{"n_layer": 24, "d_model": 224, "n_head": 7, "n_kv_head": 1, "head_dim": 32, "d_mlp": 576, "vocab_size": 2048, "activation": "swiglu", "norm": "rmsnorm", "norm_place": "pre", "norm_eps": 1e-05, "positions": "rope", "rope_base": 100000.0, "rope_fraction": 1.0, "qk_norm": true, "attn_scale": 0.177, "bias": "none", "tie_embeddings": false, "parallel_block": true, "init": "uniform", "init_std_qkv": 0.0334, "init_std_o": 0.0334, "init_std_up": 0.0334, "init_std_down": 0.0334, "init_mimetic": 0.7, "optimizer": "cautious_adamw", "lr": 0.00116, "lr_mult_o": 0.662, "beta1": 0.95, "beta2": 0.99, "lr_head": 0.00684, "grad_clip": 0.5, "warmup_steps": 445, "schedule": "wsd", "decay_fraction": 0.462, "decay_shape": "square", "final_lr_fraction": 0.02, "batch_tokens": 32768, "seq_len": 768, "doc_mask": true, "train_tokens": 216500000, "steps": 6608, "dataset": "wikipedia_en"}
Each number is 200 + 40 x the weight over its row's rms, rounded and kept within 0 to 999. Layers, rows and columns count from 0. The size before them is the row's rms in percent of the matrix's.

# up: layer 21 MLP up, 576x224, rms 0.0608, rows 211-231, columns 0-111
# down: layer 21 MLP down (transposed), 576x224, rms 0.0596, rows 211-231, columns 0-111
# gate: layer 21 MLP gate, 576x224, rms 0.0594, rows 212-231, columns 0-111
up211,095,148,255,211,234,202,230,221,188,138,260,209,259,283,143,164,191,227,196,179,201,186,198,201,167,193,179,160,251,245,314,214,185,189,211,231,151,237,244,217,192,237,237,224,207,235,113,207,229,135,152,265,261,270,202,242,186,273,202,161,129,147,234,228,170,261,138,183,187,257,213,236,201,261,217,198,193,189,152,207,233,207,164,224,215,143,162,147,188,226,284,189,206,236,209,178,216,245,173,212,237,261,165,174,167,236,158,277,206,185,214,193,223
down211,098,185,230,233,220,255,176,188,197,188,212,180,223,98,229,196,164,209,158,221,168,159,165,163,256,204,132,216,279,169,198,224,244,199,158,178,184,180,230,215,219,216,193,244,213,192,177,202,162,218,231,168,193,218,231,211,197,126,204,192,224,237,171,127,151,164,239,274,202,176,167,196,196,143,157,201,208,151,221,176,156,171,185,180,141,194,209,202,122,168,163,239,202,226,230,208,205,186,194,167,219,110,165,244,266,208,211,203,142,194,151,227,237
gate212,103,274,206,190,221,200,201,172,244,251,103,176,206,225,247,177,179,202,206,193,196,204,114,248,189,198,195,199,202,135,130,201,214,221,168,138,223,177,219,197,266,182,234,245,163,206,187,224,288,200,193,190,290,155,249,206,150,233,183,225,175,180,248,159,193,190,227,154,242,240,252,206,262,224,159,157,169,226,291,173,175,175,212,254,165,220,198,133,166,185,194,208,80,272,297,161,216,252,232,236,271,227,211,267,248,213,164,175,278,169,159,193,173
up212,102,178,225,179,173,205,213,262,226,257,216,159,181,169,243,166,258,229,274,208,190,143,277,231,198,173,208,287,158,218,190,261,272,196,186,238,228,245,243,179,192,217,137,192,154,151,177,227,301,151,251,208,219,218,260,219,283,224,193,223,129,229,277,229,219,190,155,171,173,237,204,232,138,143,292,232,168,231,162,115,282,163,207,134,187,236,197,175,227,223,201,223,205,229,166,209,265,203,174,255,213,251,146,251,239,190,231,210,239,197,243,251,178
down212,104,243,198,186,236,212,231,231,141,224,236,167,203,297,175,187,143,128,212,205,223,240,190,265,179,158,180,144,194,256,214,182,238,169,122,136,205,186,219,227,194,211,197,244,239,151,171,227,239,203,214,177,173,178,143,173,177,136,190,275,173,222,214,260,184,196,123,266,207,162,231,185,211,178,177,247,185,160,228,137,210,171,178,237,243,184,269,234,206,231,117,137,175,196,247,203,170,234,215,178,141,122,223,195,248,247,170,236,200,176,203,215,187
gate213,094,216,170,233,181,299,154,188,195,245,226,150,196,222,200,119,143,199,272,128,147,174,241,257,217,263,171,176,125,69,222,228,201,240,219,237,241,203,237,142,205,153,201,206,267,198,238,225,151,165,170,211,190,120,175,190,214,175,205,227,204,266,235,236,118,164,192,208,177,169,169,203,192,184,211,209,194,211,218,221,201,212,167,139,197,212,203,184,176,200,205,157,217,217,224,206,235,170,170,232,195,152,174,250,239,281,215,187,233,142,190,241,296
up213,098,232,147,161,185,296,189,126,221,226,232,235,185,204,197,183,240,207,143,192,174,175,151,283,207,237,163,205,121,159,173,193,211,229,139,265,223,155,211,174,256,258,233,149,251,133,211,139,187,182,262,202,162,179,236,230,248,185,161,133,119,327,120,241,217,197,201,205,232,232,148,179,173,201,179,204,267,195,196,192,183,148,232,250,212,185,145,293,161,226,201,167,185,196,277,186,180,165,194,176,206,219,159,232,145,229,209,153,198,211,216,170,259
down213,096,121,227,232,203,228,213,179,244,194,222,185,191,166,194,303,292,183,171,198,129,178,200,217,193,167,283,185,249,237,157,145,204,165,302,249,177,156,197,209,197,141,235,247,188,215,221,304,222,242,245,169,202,169,167,121,167,212,194,215,184,198,235,121,161,220,238,216,236,284,166,168,173,215,203,198,200,165,205,177,214,180,242,160,161,130,254,191,187,269,189,215,169,272,169,267,241,250,247,211,228,185,166,207,199,154,170,222,209,240,95,216,209
gate214,094,235,126,222,183,213,161,148,187,248,201,225,185,187,288,221,153,224,195,281,225,206,178,228,197,158,203,182,247,200,124,184,296,229,229,175,227,230,154,158,262,173,142,197,215,259,151,235,244,231,200,180,207,220,219,201,166,210,172,139,213,271,238,190,197,210,216,240,182,168,196,188,145,242,220,188,208,194,216,195,184,157,244,201,182,110,214,253,148,150,202,200,182,170,154,204,168,197,286,224,235,234,215,202,179,198,216,208,183,136,190,185,65
up214,098,208,143,163,223,197,232,232,204,159,238,205,131,178,245,143,280,284,196,143,250,264,105,236,220,194,223,182,229,158,223,313,199,255,224,182,202,178,179,180,205,171,238,224,164,224,164,214,238,162,231,231,185,143,213,173,194,221,251,201,174,147,132,260,281,218,180,197,141,157,185,144,176,185,170,288,239,216,251,259,142,203,160,238,139,206,256,147,176,212,222,170,244,148,223,260,122,186,189,249,196,180,188,199,207,187,206,75,215,194,215,211,277
down214,094,260,193,169,209,204,160,248,201,224,181,251,234,217,274,188,225,247,240,192,215,128,204,243,193,256,228,160,201,185,226,171,244,154,157,199,151,217,166,159,224,182,174,138,283,242,169,81,189,238,187,212,223,220,223,154,191,167,197,215,169,296,166,148,139,122,161,146,201,248,186,198,187,254,177,165,170,196,191,269,135,165,205,159,185,182,152,217,206,206,191,247,197,236,276,235,191,188,217,190,202,157,202,191,266,196,232,151,261,204,181,220,136
gate215,092,156,213,251,195,212,202,237,220,224,189,158,205,219,242,171,234,253,222,179,189,210,238,128,189,267,134,135,240,241,179,258,207,209,241,151,216,166,251,121,159,155,194,239,167,203,188,187,172,150,230,197,210,213,191,247,185,204,121,256,182,175,182,182,274,187,218,148,213,169,192,242,208,252,308,186,265,222,247,297,237,254,217,193,196,195,212,180,147,219,189,254,283,183,172,233,296,240,151,161,151,146,160,129,168,171,247,197,194,259,191,165,187
up215,090,208,189,237,181,173,115,158,215,204,247,166,177,144,185,214,189,225,192,164,153,264,211,207,196,230,181,268,138,297,181,217,170,182,188,251,208,232,174,232,178,164,224,135,210,220,190,160,156,305,147,221,168,168,251,200,273,195,223,166,184,148,179,256,235,187,194,273,149,244,162,197,263,217,241,177,260,227,137,153,201,169,201,192,219,175,201,88,239,169,150,215,203,217,156,199,187,137,202,250,236,145,180,175,151,179,138,104,157,186,177,194,181
down215,090,182,210,141,179,198,248,206,241,177,248,211,207,265,253,254,213,248,220,152,235,218,177,247,179,213,224,157,252,234,217,215,264,173,175,206,266,245,183,159,226,174,201,144,196,259,114,228,202,135,202,162,167,277,205,116,215,145,154,185,207,213,233,129,252,187,203,249,309,215,195,201,191,178,139,232,162,214,236,242,191,202,174,228,246,172,178,237,203,165,138,168,219,290,202,247,245,244,186,187,166,180,225,248,305,200,239,243,177,227,137,226,156
gate216,103,262,209,120,279,190,158,191,195,205,205,165,190,192,159,197,211,154,265,245,184,131,188,225,188,214,149,175,100,199,172,202,213,236,175,103,234,245,255,148,164,159,211,196,171,178,283,242,176,208,186,215,248,220,203,213,192,197,148,165,177,210,202,248,209,157,199,214,195,168,135,180,197,155,219,168,135,212,136,139,218,170,258,196,211,276,144,229,233,203,201,201,199,202,206,210,110,120,233,170,297,141,120,198,154,264,176,248,176,227,150,169,204
up216,101,281,231,245,194,225,183,239,180,202,275,175,141,181,129,179,149,165,190,212,144,88,242,163,163,202,230,232,159,248,208,242,258,198,180,251,185,221,182,224,149,162,123,209,139,148,184,212,201,134,212,167,190,206,160,161,200,153,161,209,257,223,189,214,156,229,245,202,159,129,214,175,126,236,136,229,214,133,235,126,150,247,258,271,203,233,168,148,242,236,277,188,120,176,146,198,197,169,173,235,153,224,174,223,234,171,220,212,199,204,188,160,178
down216,105,215,259,154,222,251,160,187,200,174,204,253,242,196,165,227,254,193,145,219,244,249,201,165,259,205,199,235,228,196,251,139,146,213,308,209,228,271,151,89,214,158,260,168,149,134,189,254,262,273,178,249,173,253,320,280,184,211,247,214,185,219,230,166,152,189,175,190,224,192,147,266,232,185,169,149,206,205,197,231,170,150,238,193,201,216,227,207,112,203,200,254,251,180,249,239,236,238,212,194,174,244,221,218,178,168,276,225,182,231,221,220,269
gate217,100,205,196,211,198,248,230,155,174,216,146,221,234,197,194,222,260,206,244,241,175,165,222,185,221,250,201,184,238,257,129,215,105,248,200,283,248,222,197,173,224,164,234,111,200,181,196,212,195,176,148,145,184,264,192,177,197,217,235,274,273,238,210,211,221,281,197,218,253,187,271,184,234,203,203,177,149,180,261,210,150,247,106,213,235,142,261,259,194,155,147,244,154,245,208,195,190,175,219,191,231,189,228,181,206,238,100,280,228,245,162,179,184
up217,101,242,198,197,189,297,203,209,247,236,218,268,155,190,167,149,129,161,207,244,235,270,287,283,188,150,167,283,130,223,194,174,168,230,223,229,181,142,230,222,213,182,186,151,186,203,167,144,233,247,140,199,184,255,164,260,242,220,183,149,239,122,258,219,200,223,159,250,248,169,162,235,234,149,218,172,157,214,197,151,199,141,134,198,169,204,205,172,188,226,150,146,231,231,215,169,210,175,223,176,226,275,137,243,226,303,248,166,287,191,165,213,219
down217,098,196,235,225,202,189,186,250,235,243,220,181,241,243,174,200,204,172,209,189,169,211,138,134,85,180,261,197,210,204,212,152,243,212,156,196,196,171,169,262,251,242,162,247,250,188,238,37,186,160,229,189,208,167,220,166,146,207,180,207,150,208,184,217,181,223,224,176,198,223,237,209,219,204,272,246,252,175,192,239,131,217,252,206,238,178,184,219,196,180,252,278,229,250,259,269,194,270,163,142,200,129,209,180,98,179,246,110,185,199,265,112,335
gate218,103,188,206,175,246,224,246,245,164,173,136,262,203,190,182,192,158,216,174,199,162,216,159,211,281,237,263,161,250,109,227,167,197,170,243,182,261,175,206,141,206,212,227,216,186,220,234,207,245,219,268,145,221,205,180,252,276,199,206,219,182,231,151,136,183,210,186,168,143,222,280,212,181,216,171,215,222,332,261,169,197,230,213,184,226,139,166,80,159,202,208,237,204,256,279,240,233,170,159,186,222,261,225,187,146,153,185,182,233,165,254,224,156
up218,105,230,239,176,216,196,231,273,199,195,224,197,256,192,204,265,194,204,206,150,173,124,138,237,204,217,156,223,241,173,213,251,235,217,244,213,209,135,174,226,202,172,247,144,297,222,217,219,193,317,259,154,223,256,204,222,125,196,185,166,137,166,232,196,223,225,186,180,214,252,188,174,255,177,232,148,220,169,226,229,188,218,152,218,251,145,272,245,153,190,252,215,168,246,143,270,159,270,245,222,91,189,173,182,168,247,176,212,196,136,202,209,182
down218,103,227,218,203,214,232,172,224,162,151,239,170,197,212,265,213,180,237,262,167,249,158,238,300,212,170,186,146,249,208,127,186,218,236,208,101,248,199,215,205,207,256,172,255,156,144,266,237,198,184,182,201,137,100,196,179,165,123,199,206,170,99,182,175,219,242,149,203,265,143,210,158,229,216,210,243,171,151,224,95,266,184,268,200,246,267,212,190,248,177,186,190,186,196,157,230,187,214,223,196,279,156,189,152,232,121,181,250,180,219,167,217,183
gate219,096,230,279,220,153,217,212,203,203,129,138,243,128,185,149,186,167,252,172,218,134,135,192,197,150,224,170,152,201,181,209,227,217,253,259,192,203,190,197,158,141,170,223,134,149,201,230,238,223,261,231,224,152,189,186,220,218,135,204,170,290,212,286,220,226,234,209,221,160,175,199,174,167,219,198,108,223,237,241,274,202,194,264,155,191,162,199,259,208,186,188,177,195,152,260,264,216,224,168,213,174,215,185,180,235,133,150,229,224,213,139,215,216
up219,102,177,197,206,208,203,189,269,117,202,169,199,244,160,244,202,188,230,217,260,143,143,211,204,186,232,178,158,205,227,221,236,148,239,226,174,179,151,166,129,164,150,182,143,196,174,182,166,163,215,173,226,242,243,139,186,256,197,157,221,287,162,184,227,241,216,161,261,190,176,167,176,156,181,199,278,181,188,277,169,193,191,230,172,174,179,204,244,246,186,166,186,169,200,157,234,189,198,124,169,248,280,283,165,287,177,115,166,196,149,211,243,284
down219,103,169,189,276,228,209,192,156,123,230,280,147,225,173,178,177,172,228,169,140,220,199,220,180,114,216,204,160,179,176,248,213,172,227,234,230,146,155,203,188,214,161,186,153,183,208,149,242,217,247,223,226,181,199,170,185,164,181,217,129,207,153,227,171,246,95,145,145,229,181,136,142,186,169,232,203,194,216,164,212,185,91,172,213,151,183,208,175,249,214,125,185,138,211,157,154,139,235,217,148,143,184,265,186,176,309,216,178,190,115,251,206,181
gate220,105,236,164,163,182,304,217,211,200,248,182,247,185,155,182,173,166,223,187,221,207,225,214,173,207,182,167,323,248,182,218,243,180,225,212,147,250,175,187,205,251,169,207,203,234,243,157,261,170,146,228,150,301,171,192,235,226,160,108,207,184,221,184,212,161,184,236,239,197,178,149,152,178,219,196,178,187,223,262,209,247,179,175,179,195,219,137,201,142,209,240,189,242,186,304,178,242,166,179,235,241,140,151,193,133,208,153,230,245,177,160,229,125
up220,106,164,196,180,235,255,195,240,243,178,196,267,196,191,229,217,244,264,228,244,212,180,185,168,169,170,188,168,200,131,189,168,220,310,117,174,121,209,158,277,182,191,199,177,196,198,129,199,186,193,196,173,292,196,247,201,137,160,92,135,184,157,170,130,254,219,201,207,232,205,223,174,223,245,255,142,208,186,214,251,140,188,217,176,268,227,178,204,195,295,220,241,164,183,185,233,263,231,177,204,288,178,173,218,165,215,204,223,256,166,173,169,247
down220,106,159,284,285,166,117,193,168,226,207,253,198,131,183,229,118,192,203,234,167,226,151,120,218,214,228,186,186,153,233,234,138,240,287,269,226,200,204,241,198,174,223,225,180,170,213,250,214,184,189,186,224,216,217,249,246,183,216,261,215,203,200,200,148,254,210,261,144,140,226,299,190,229,198,225,199,193,197,253,46,162,235,208,223,200,179,232,253,173,191,231,192,171,184,163,295,208,173,200,237,101,173,202,243,164,198,185,245,151,188,217,187,169
gate221,098,124,267,158,238,234,173,219,238,192,142,221,161,153,216,238,197,240,287,237,194,221,123,88,132,195,177,222,231,229,228,213,198,194,155,194,156,163,201,213,161,173,177,189,141,214,183,193,232,265,190,143,159,170,210,209,144,195,238,201,200,221,243,193,194,170,220,162,213,228,193,214,261,224,237,192,276,164,147,202,140,212,207,217,256,278,242,275,262,226,122,221,246,200,197,227,257,216,175,232,226,155,136,201,197,198,155,210,177,166,218,179,161
up221,090,228,192,207,267,188,230,167,185,239,205,228,182,298,192,173,289,216,202,199,184,160,166,197,180,176,241,209,208,212,187,179,154,169,248,226,220,155,181,297,182,158,162,251,216,227,217,219,231,233,194,203,252,229,199,226,196,184,287,205,154,139,132,139,153,192,198,171,218,212,173,164,220,194,251,216,193,316,187,231,194,207,211,188,212,210,194,224,233,203,225,192,227,200,202,148,264,212,176,170,203,239,174,152,223,182,150,203,158,242,211,242,123
down221,093,152,208,207,189,178,238,203,182,214,209,249,203,171,196,207,164,204,146,199,156,144,152,253,256,222,218,191,211,185,176,206,220,143,331,192,183,211,206,201,185,161,172,192,270,255,237,422,185,143,176,194,258,187,177,273,223,170,172,176,194,182,196,321,206,191,179,198,136,237,202,213,171,194,205,147,188,136,218,163,242,268,207,235,174,270,144,162,175,181,224,204,138,212,176,228,263,178,202,214,194,150,194,196,196,232,262,224,183,222,156,199,294
gate222,101,177,176,231,172,234,199,202,212,210,214,165,188,209,204,172,172,271,257,138,182,192,200,242,246,233,199,96,174,156,157,185,213,108,217,157,180,237,208,205,265,160,172,220,255,264,169,203,217,240,135,205,244,189,230,224,149,232,201,242,182,220,280,124,281,224,170,220,147,224,108,237,219,261,134,181,218,172,207,239,192,145,108,206,156,101,210,172,182,247,198,219,182,199,276,245,146,283,206,209,191,194,232,231,206,175,225,129,133,203,171,154,242
up222,103,249,174,202,171,240,138,239,165,142,175,227,183,162,232,208,223,176,218,227,199,226,186,242,114,214,171,169,131,250,117,195,142,244,213,185,189,215,194,200,118,184,267,183,204,114,168,204,193,177,219,261,122,206,262,195,221,243,180,237,143,221,240,208,136,238,217,221,136,220,273,245,184,179,235,153,248,133,264,145,199,259,219,121,267,214,218,203,194,200,216,222,284,169,242,177,239,124,113,253,231,188,235,176,196,179,177,211,208,196,167,172,159
down222,103,217,275,259,208,261,218,168,242,154,244,230,203,226,255,182,195,201,241,187,207,194,213,168,217,144,185,152,122,189,188,208,237,196,200,190,211,267,268,238,281,171,175,224,187,155,229,253,196,276,134,180,170,237,251,172,209,191,239,254,147,198,227,203,248,131,205,160,254,188,233,188,159,245,249,174,173,144,158,218,210,164,193,187,214,198,290,232,194,219,173,168,98,178,208,213,230,214,235,194,159,220,166,210,229,180,194,232,200,206,182,178,217
gate223,089,218,183,163,223,219,159,238,234,202,140,163,163,142,217,250,165,145,178,193,253,184,164,207,220,187,202,225,173,231,164,159,217,79,173,203,177,222,151,241,296,241,232,186,159,154,176,184,224,166,228,167,172,133,235,180,271,179,183,192,231,225,175,209,240,103,171,206,192,166,191,207,151,188,230,164,254,193,276,215,191,244,227,230,186,262,216,237,169,224,226,260,203,242,148,232,237,133,203,249,133,236,255,256,198,226,233,325,252,227,185,141,220
up223,091,146,248,187,204,243,280,194,205,265,217,229,225,219,228,165,226,200,174,173,253,242,177,235,134,295,238,208,201,198,184,232,233,197,245,198,266,201,220,199,201,211,170,322,201,152,208,258,247,216,220,226,212,215,126,212,214,185,164,188,143,209,190,173,158,203,198,197,211,257,86,209,196,203,177,222,139,235,182,238,323,176,198,227,108,230,122,147,236,225,249,168,188,185,219,213,191,227,180,182,155,184,130,151,277,217,191,111,200,170,192,245,174
down223,081,175,203,154,197,210,174,242,218,236,178,193,175,142,213,219,146,156,156,210,245,225,200,204,159,228,178,213,169,183,208,151,254,139,303,179,229,231,162,210,232,226,198,245,138,201,178,500,204,196,182,153,196,183,201,244,276,166,207,194,211,246,219,215,204,133,219,224,241,201,218,228,187,180,219,175,256,173,230,157,219,244,207,226,166,226,197,178,159,168,232,135,197,185,167,256,212,152,265,271,118,224,201,216,164,142,185,240,217,227,178,183,216
gate224,097,135,155,248,223,154,159,160,271,266,193,199,199,174,182,226,203,233,209,225,200,245,156,182,221,238,174,170,301,141,222,164,116,224,203,150,207,201,122,192,182,271,191,156,224,185,160,189,191,109,179,208,172,210,192,171,195,245,178,248,198,221,230,203,226,174,246,235,235,206,134,177,223,194,161,178,192,266,148,281,193,223,43,163,223,122,155,162,173,172,151,202,167,222,165,251,156,282,214,270,273,186,212,192,192,268,202,210,218,171,220,181,152
up224,096,171,206,212,246,160,259,277,125,195,228,239,235,145,192,233,241,231,176,278,166,209,159,238,247,159,194,210,271,177,207,257,231,257,228,205,242,268,179,193,226,214,207,226,197,260,125,188,258,209,275,246,238,308,264,151,167,190,166,170,197,110,209,208,184,163,179,229,186,269,212,147,176,214,251,225,196,144,200,201,154,215,266,162,159,163,184,167,199,189,138,193,178,202,219,184,256,208,139,230,152,173,244,208,186,182,155,241,206,226,233,247,207
down224,097,216,257,274,215,235,256,228,256,198,257,266,168,200,186,214,196,274,201,134,194,301,213,213,189,202,192,211,248,170,267,181,178,111,193,269,204,213,138,215,203,191,181,254,229,153,163,176,184,260,176,249,208,181,259,169,155,231,221,120,159,178,224,249,185,118,208,145,135,202,196,236,221,207,239,130,256,178,220,205,183,190,230,254,215,248,255,279,220,267,246,206,239,214,183,204,188,199,217,162,210,159,197,253,207,245,257,212,209,196,183,192,180
gate225,102,267,238,196,248,242,198,230,246,174,158,159,159,214,253,190,306,166,248,211,156,204,174,148,140,231,235,253,168,152,184,209,204,150,184,200,164,216,150,174,172,250,260,158,202,199,211,191,126,175,151,223,192,163,190,174,171,197,267,167,160,211,133,164,183,133,165,158,235,246,173,182,262,173,152,213,186,210,183,241,196,188,173,220,235,175,215,227,150,190,224,189,173,258,162,179,150,214,185,184,193,153,200,188,252,169,167,213,182,215,190,193,247
up225,100,197,190,199,197,225,119,258,188,249,155,249,208,243,248,184,212,194,118,196,288,232,243,191,225,196,180,213,244,356,217,199,195,172,225,264,202,222,218,178,238,204,233,182,173,210,187,190,271,239,190,152,164,256,195,216,198,185,184,211,224,192,178,208,152,241,176,207,196,203,193,221,170,172,148,158,213,215,204,147,203,229,139,208,198,170,144,258,161,193,190,220,248,236,172,240,226,270,142,213,217,178,161,132,124,183,228,186,163,200,171,124,150
down225,100,151,197,158,190,123,159,174,193,225,236,163,175,163,244,202,225,157,142,171,165,163,236,181,100,246,241,153,226,164,228,283,254,145,230,288,218,185,146,214,222,278,153,163,227,192,156,231,182,167,226,139,198,81,260,193,177,169,214,217,157,220,165,180,212,198,215,147,181,206,249,176,128,282,189,247,153,193,221,189,159,274,261,253,241,239,169,154,230,246,245,206,190,249,201,253,70,210,145,143,195,186,223,192,185,159,211,192,230,185,213,254,237
gate226,101,251,170,275,153,197,219,221,241,177,156,264,248,115,225,214,210,219,215,137,141,256,179,213,234,178,188,199,214,227,112,147,151,173,248,168,184,218,157,174,177,85,239,145,124,122,208,221,249,275,154,193,205,211,180,182,202,133,179,184,134,262,195,228,219,197,203,295,217,157,281,160,229,102,171,105,171,154,203,241,183,125,158,190,181,159,158,195,186,177,144,177,218,217,248,231,152,181,228,258,154,139,114,188,247,281,197,133,180,235,152,197,198
up226,104,222,231,306,226,154,147,202,238,258,177,265,209,218,222,144,167,142,142,223,170,143,195,204,193,258,199,142,206,203,255,125,253,163,196,199,134,230,219,238,199,174,187,173,195,268,179,191,274,233,211,239,200,265,223,245,261,184,224,177,164,242,212,200,244,245,223,204,220,143,183,252,268,170,277,95,134,186,198,258,216,171,275,226,171,198,171,165,189,222,264,165,149,173,201,245,229,224,209,219,218,197,244,240,219,170,264,221,270,308,181,181,307
down226,104,210,148,208,180,169,237,156,248,183,196,255,208,242,198,230,184,227,213,212,168,237,180,245,247,240,258,195,161,141,166,234,211,270,312,215,206,247,175,144,265,171,243,136,195,214,178,256,165,156,141,216,229,183,192,139,253,161,162,276,251,189,218,194,193,160,144,208,248,121,170,157,224,164,175,242,229,158,189,246,221,141,208,234,261,180,204,282,164,209,199,190,125,220,236,163,255,186,195,198,156,230,224,200,202,232,154,241,219,232,244,289,223
gate227,093,159,226,218,226,146,131,259,145,178,277,210,242,261,124,201,224,194,177,220,268,239,178,213,246,165,260,174,158,252,118,210,246,206,201,277,221,200,205,161,194,232,179,307,221,141,185,190,237,198,177,218,198,210,236,211,247,157,210,146,213,197,186,283,182,175,209,224,124,117,213,155,254,196,200,237,186,268,232,205,232,206,286,192,178,211,172,203,221,158,219,238,220,195,221,257,225,145,217,188,207,267,188,136,172,158,259,169,257,199,220,238,173
up227,093,225,263,190,232,197,157,221,171,196,275,218,213,226,113,186,200,202,219,230,161,180,145,243,246,139,219,165,239,200,159,207,260,156,220,219,149,212,167,222,156,189,179,233,252,114,230,218,223,117,197,197,173,207,200,191,203,204,236,152,141,123,164,280,232,233,233,203,190,173,147,189,214,175,193,172,164,267,200,208,245,189,243,119,174,172,176,222,216,223,216,185,187,129,129,150,186,233,183,206,200,128,144,115,176,178,302,166,219,228,259,254,141
down227,094,250,198,194,248,136,193,164,188,223,146,207,198,206,184,239,213,206,134,158,227,239,237,249,249,244,194,137,228,242,209,247,202,220,160,186,132,175,278,193,174,219,183,195,115,230,238,231,176,189,122,193,208,168,180,183,179,187,189,225,239,151,247,193,214,174,193,246,173,175,215,206,212,213,231,220,150,237,216,213,190,235,223,159,190,147,193,184,160,171,24,190,196,248,161,164,153,182,209,222,282,244,197,222,180,171,222,221,218,291,332,160,199
gate228,110,269,223,186,193,108,210,146,242,234,202,194,145,242,232,207,174,216,312,158,300,246,182,129,178,195,287,204,217,213,231,214,198,94,273,231,182,205,140,171,124,240,157,280,257,243,199,203,192,205,163,211,195,165,189,210,231,177,202,146,173,227,204,214,161,230,182,224,158,167,207,179,262,137,212,187,182,223,164,214,170,197,172,183,178,170,201,253,244,212,229,200,274,202,223,237,227,142,314,214,150,201,141,160,184,194,175,205,213,91,213,236,201
up228,104,190,226,199,235,202,139,237,195,225,190,187,226,199,268,184,160,198,126,182,236,330,224,143,173,171,121,179,149,189,133,251,191,179,215,182,193,213,254,200,197,194,217,163,285,248,191,199,185,218,195,163,299,249,178,178,167,240,200,265,204,251,140,243,242,220,192,251,234,258,255,192,237,275,223,235,181,192,142,125,260,151,243,239,185,215,234,185,225,185,241,223,192,161,161,228,278,226,168,206,253,146,208,169,248,197,221,224,188,180,240,156,198
down228,107,223,264,160,212,195,194,164,261,271,209,210,199,212,235,223,215,260,207,123,180,177,219,209,269,226,160,194,187,221,163,212,176,188,163,209,139,155,154,188,211,204,286,238,202,242,287,238,210,195,139,152,155,163,234,175,229,220,168,154,230,155,148,205,176,198,191,134,202,153,173,275,165,208,237,234,162,224,266,218,179,168,236,181,172,131,143,171,168,173,274,207,259,125,128,176,163,212,216,143,145,177,269,191,164,243,232,163,184,242,163,145,216
gate229,094,155,204,199,192,228,234,200,194,172,121,212,206,230,222,175,172,172,270,200,153,251,122,171,169,246,173,187,219,196,181,243,229,146,169,100,226,234,238,169,167,308,164,189,120,207,203,215,203,158,221,244,142,195,240,192,161,246,138,216,192,265,144,223,237,105,171,171,231,265,157,230,228,166,258,170,178,259,191,183,218,183,189,195,173,197,282,168,262,213,204,180,296,201,219,111,198,240,179,173,224,184,219,204,191,166,253,175,259,197,187,244,169
up229,092,225,181,217,188,250,188,202,263,264,183,163,266,263,165,265,134,222,195,256,181,123,217,211,222,177,248,200,155,197,128,272,150,200,161,265,206,200,162,287,225,211,177,143,178,201,114,189,285,166,269,224,245,190,161,205,260,176,243,207,194,164,199,202,192,231,210,202,183,164,177,195,243,139,207,141,221,173,296,157,144,176,164,272,137,272,219,235,179,256,209,208,229,171,181,210,236,209,187,206,214,153,209,277,176,183,274,185,250,229,213,186,149
down229,096,217,152,174,182,241,155,206,246,226,178,226,197,208,189,128,212,177,174,198,218,205,163,274,237,129,218,175,243,212,160,127,197,263,192,200,201,176,242,161,153,270,175,205,231,245,225,176,226,211,129,254,140,156,167,163,219,176,185,133,214,167,182,218,203,225,187,187,138,187,167,229,250,233,152,225,222,185,225,169,220,295,110,198,235,206,174,232,225,236,145,212,269,164,245,239,197,151,257,147,137,218,237,227,209,193,157,214,262,163,233,190,193
gate230,092,207,295,188,286,171,207,325,259,247,139,270,280,231,204,146,262,158,219,191,155,173,126,183,181,180,184,191,167,219,209,188,152,208,155,233,199,182,262,151,198,171,222,115,197,135,225,192,160,187,225,188,217,156,165,190,149,133,203,223,160,262,230,220,204,277,254,151,141,248,238,206,244,218,222,185,100,191,194,158,186,250,174,252,197,227,235,220,157,229,248,184,226,213,223,134,202,131,239,236,236,198,165,269,166,203,180,157,256,226,165,189,132
up230,092,192,151,203,224,149,288,111,178,209,115,230,210,251,245,152,178,223,190,210,235,234,227,215,204,220,159,191,188,195,179,153,187,197,182,272,250,245,149,192,240,192,200,240,116,182,219,164,172,255,123,182,161,205,235,256,178,198,162,183,191,261,251,158,156,202,215,239,234,215,165,223,159,141,192,216,193,191,213,185,167,214,237,170,215,226,163,223,149,177,145,170,148,225,204,162,211,160,242,199,131,184,243,164,193,209,171,249,244,180,112,191,137
down230,090,141,228,248,201,204,230,192,246,194,226,149,148,158,90,189,259,175,253,194,257,226,109,251,213,161,238,246,157,226,174,186,200,201,162,134,161,246,165,179,152,165,263,208,178,234,155,113,218,224,204,259,244,266,236,285,178,213,205,242,238,247,213,248,267,116,177,222,170,237,187,159,231,167,227,222,194,153,145,233,204,242,178,185,234,192,214,263,151,244,161,205,196,254,223,162,219,273,162,204,213,177,170,240,202,211,223,225,229,240,188,223,235
gate231,113,270,187,199,175,212,141,217,243,166,219,157,189,227,182,187,223,243,310,259,172,205,166,161,249,220,166,226,249,205,159,128,258,241,233,218,241,214,135,221,159,191,193,141,226,199,241,196,247,215,227,209,182,235,253,175,217,222,205,222,192,260,153,197,240,283,297,246,147,211,226,153,194,225,153,187,137,151,156,182,163,200,177,203,293,174,128,218,218,198,179,193,210,242,210,197,94,230,267,171,213,181,197,198,233,307,175,206,200,210,135,222,144
up231,104,237,177,232,205,208,197,180,165,236,232,255,249,173,237,197,176,165,187,148,219,154,273,279,150,209,190,264,206,264,234,193,191,234,148,236,233,253,185,55,169,182,220,166,243,176,91,199,193,190,163,164,163,224,245,210,159,201,198,144,198,160,210,181,234,172,162,200,323,174,160,206,218,183,243,196,140,213,210,139,175,150,208,140,182,224,225,201,266,161,128,195,225,170,213,240,213,188,232,163,201,195,189,183,210,206,218,217,291,190,180,202,220
down231,107,195,240,251,216,268,245,160,255,234,257,199,225,139,199,206,257,191,156,193,197,199,198,175,203,289,251,192,235,220,209,236,232,145,244,239,210,191,207,206,138,131,230,188,188,195,226,211,216,231,222,268,257,190,170,179,202,232,245,305,198,230,193,132,134,212,258,149,144,146,218,259,131,244,163,189,254,181,109,206,198,156,193,178,246,183,172,242,189,152,196,178,170,76,289,105,216,237,226,205,171,184,239,203,208,246,152,134,234,258,181,183,238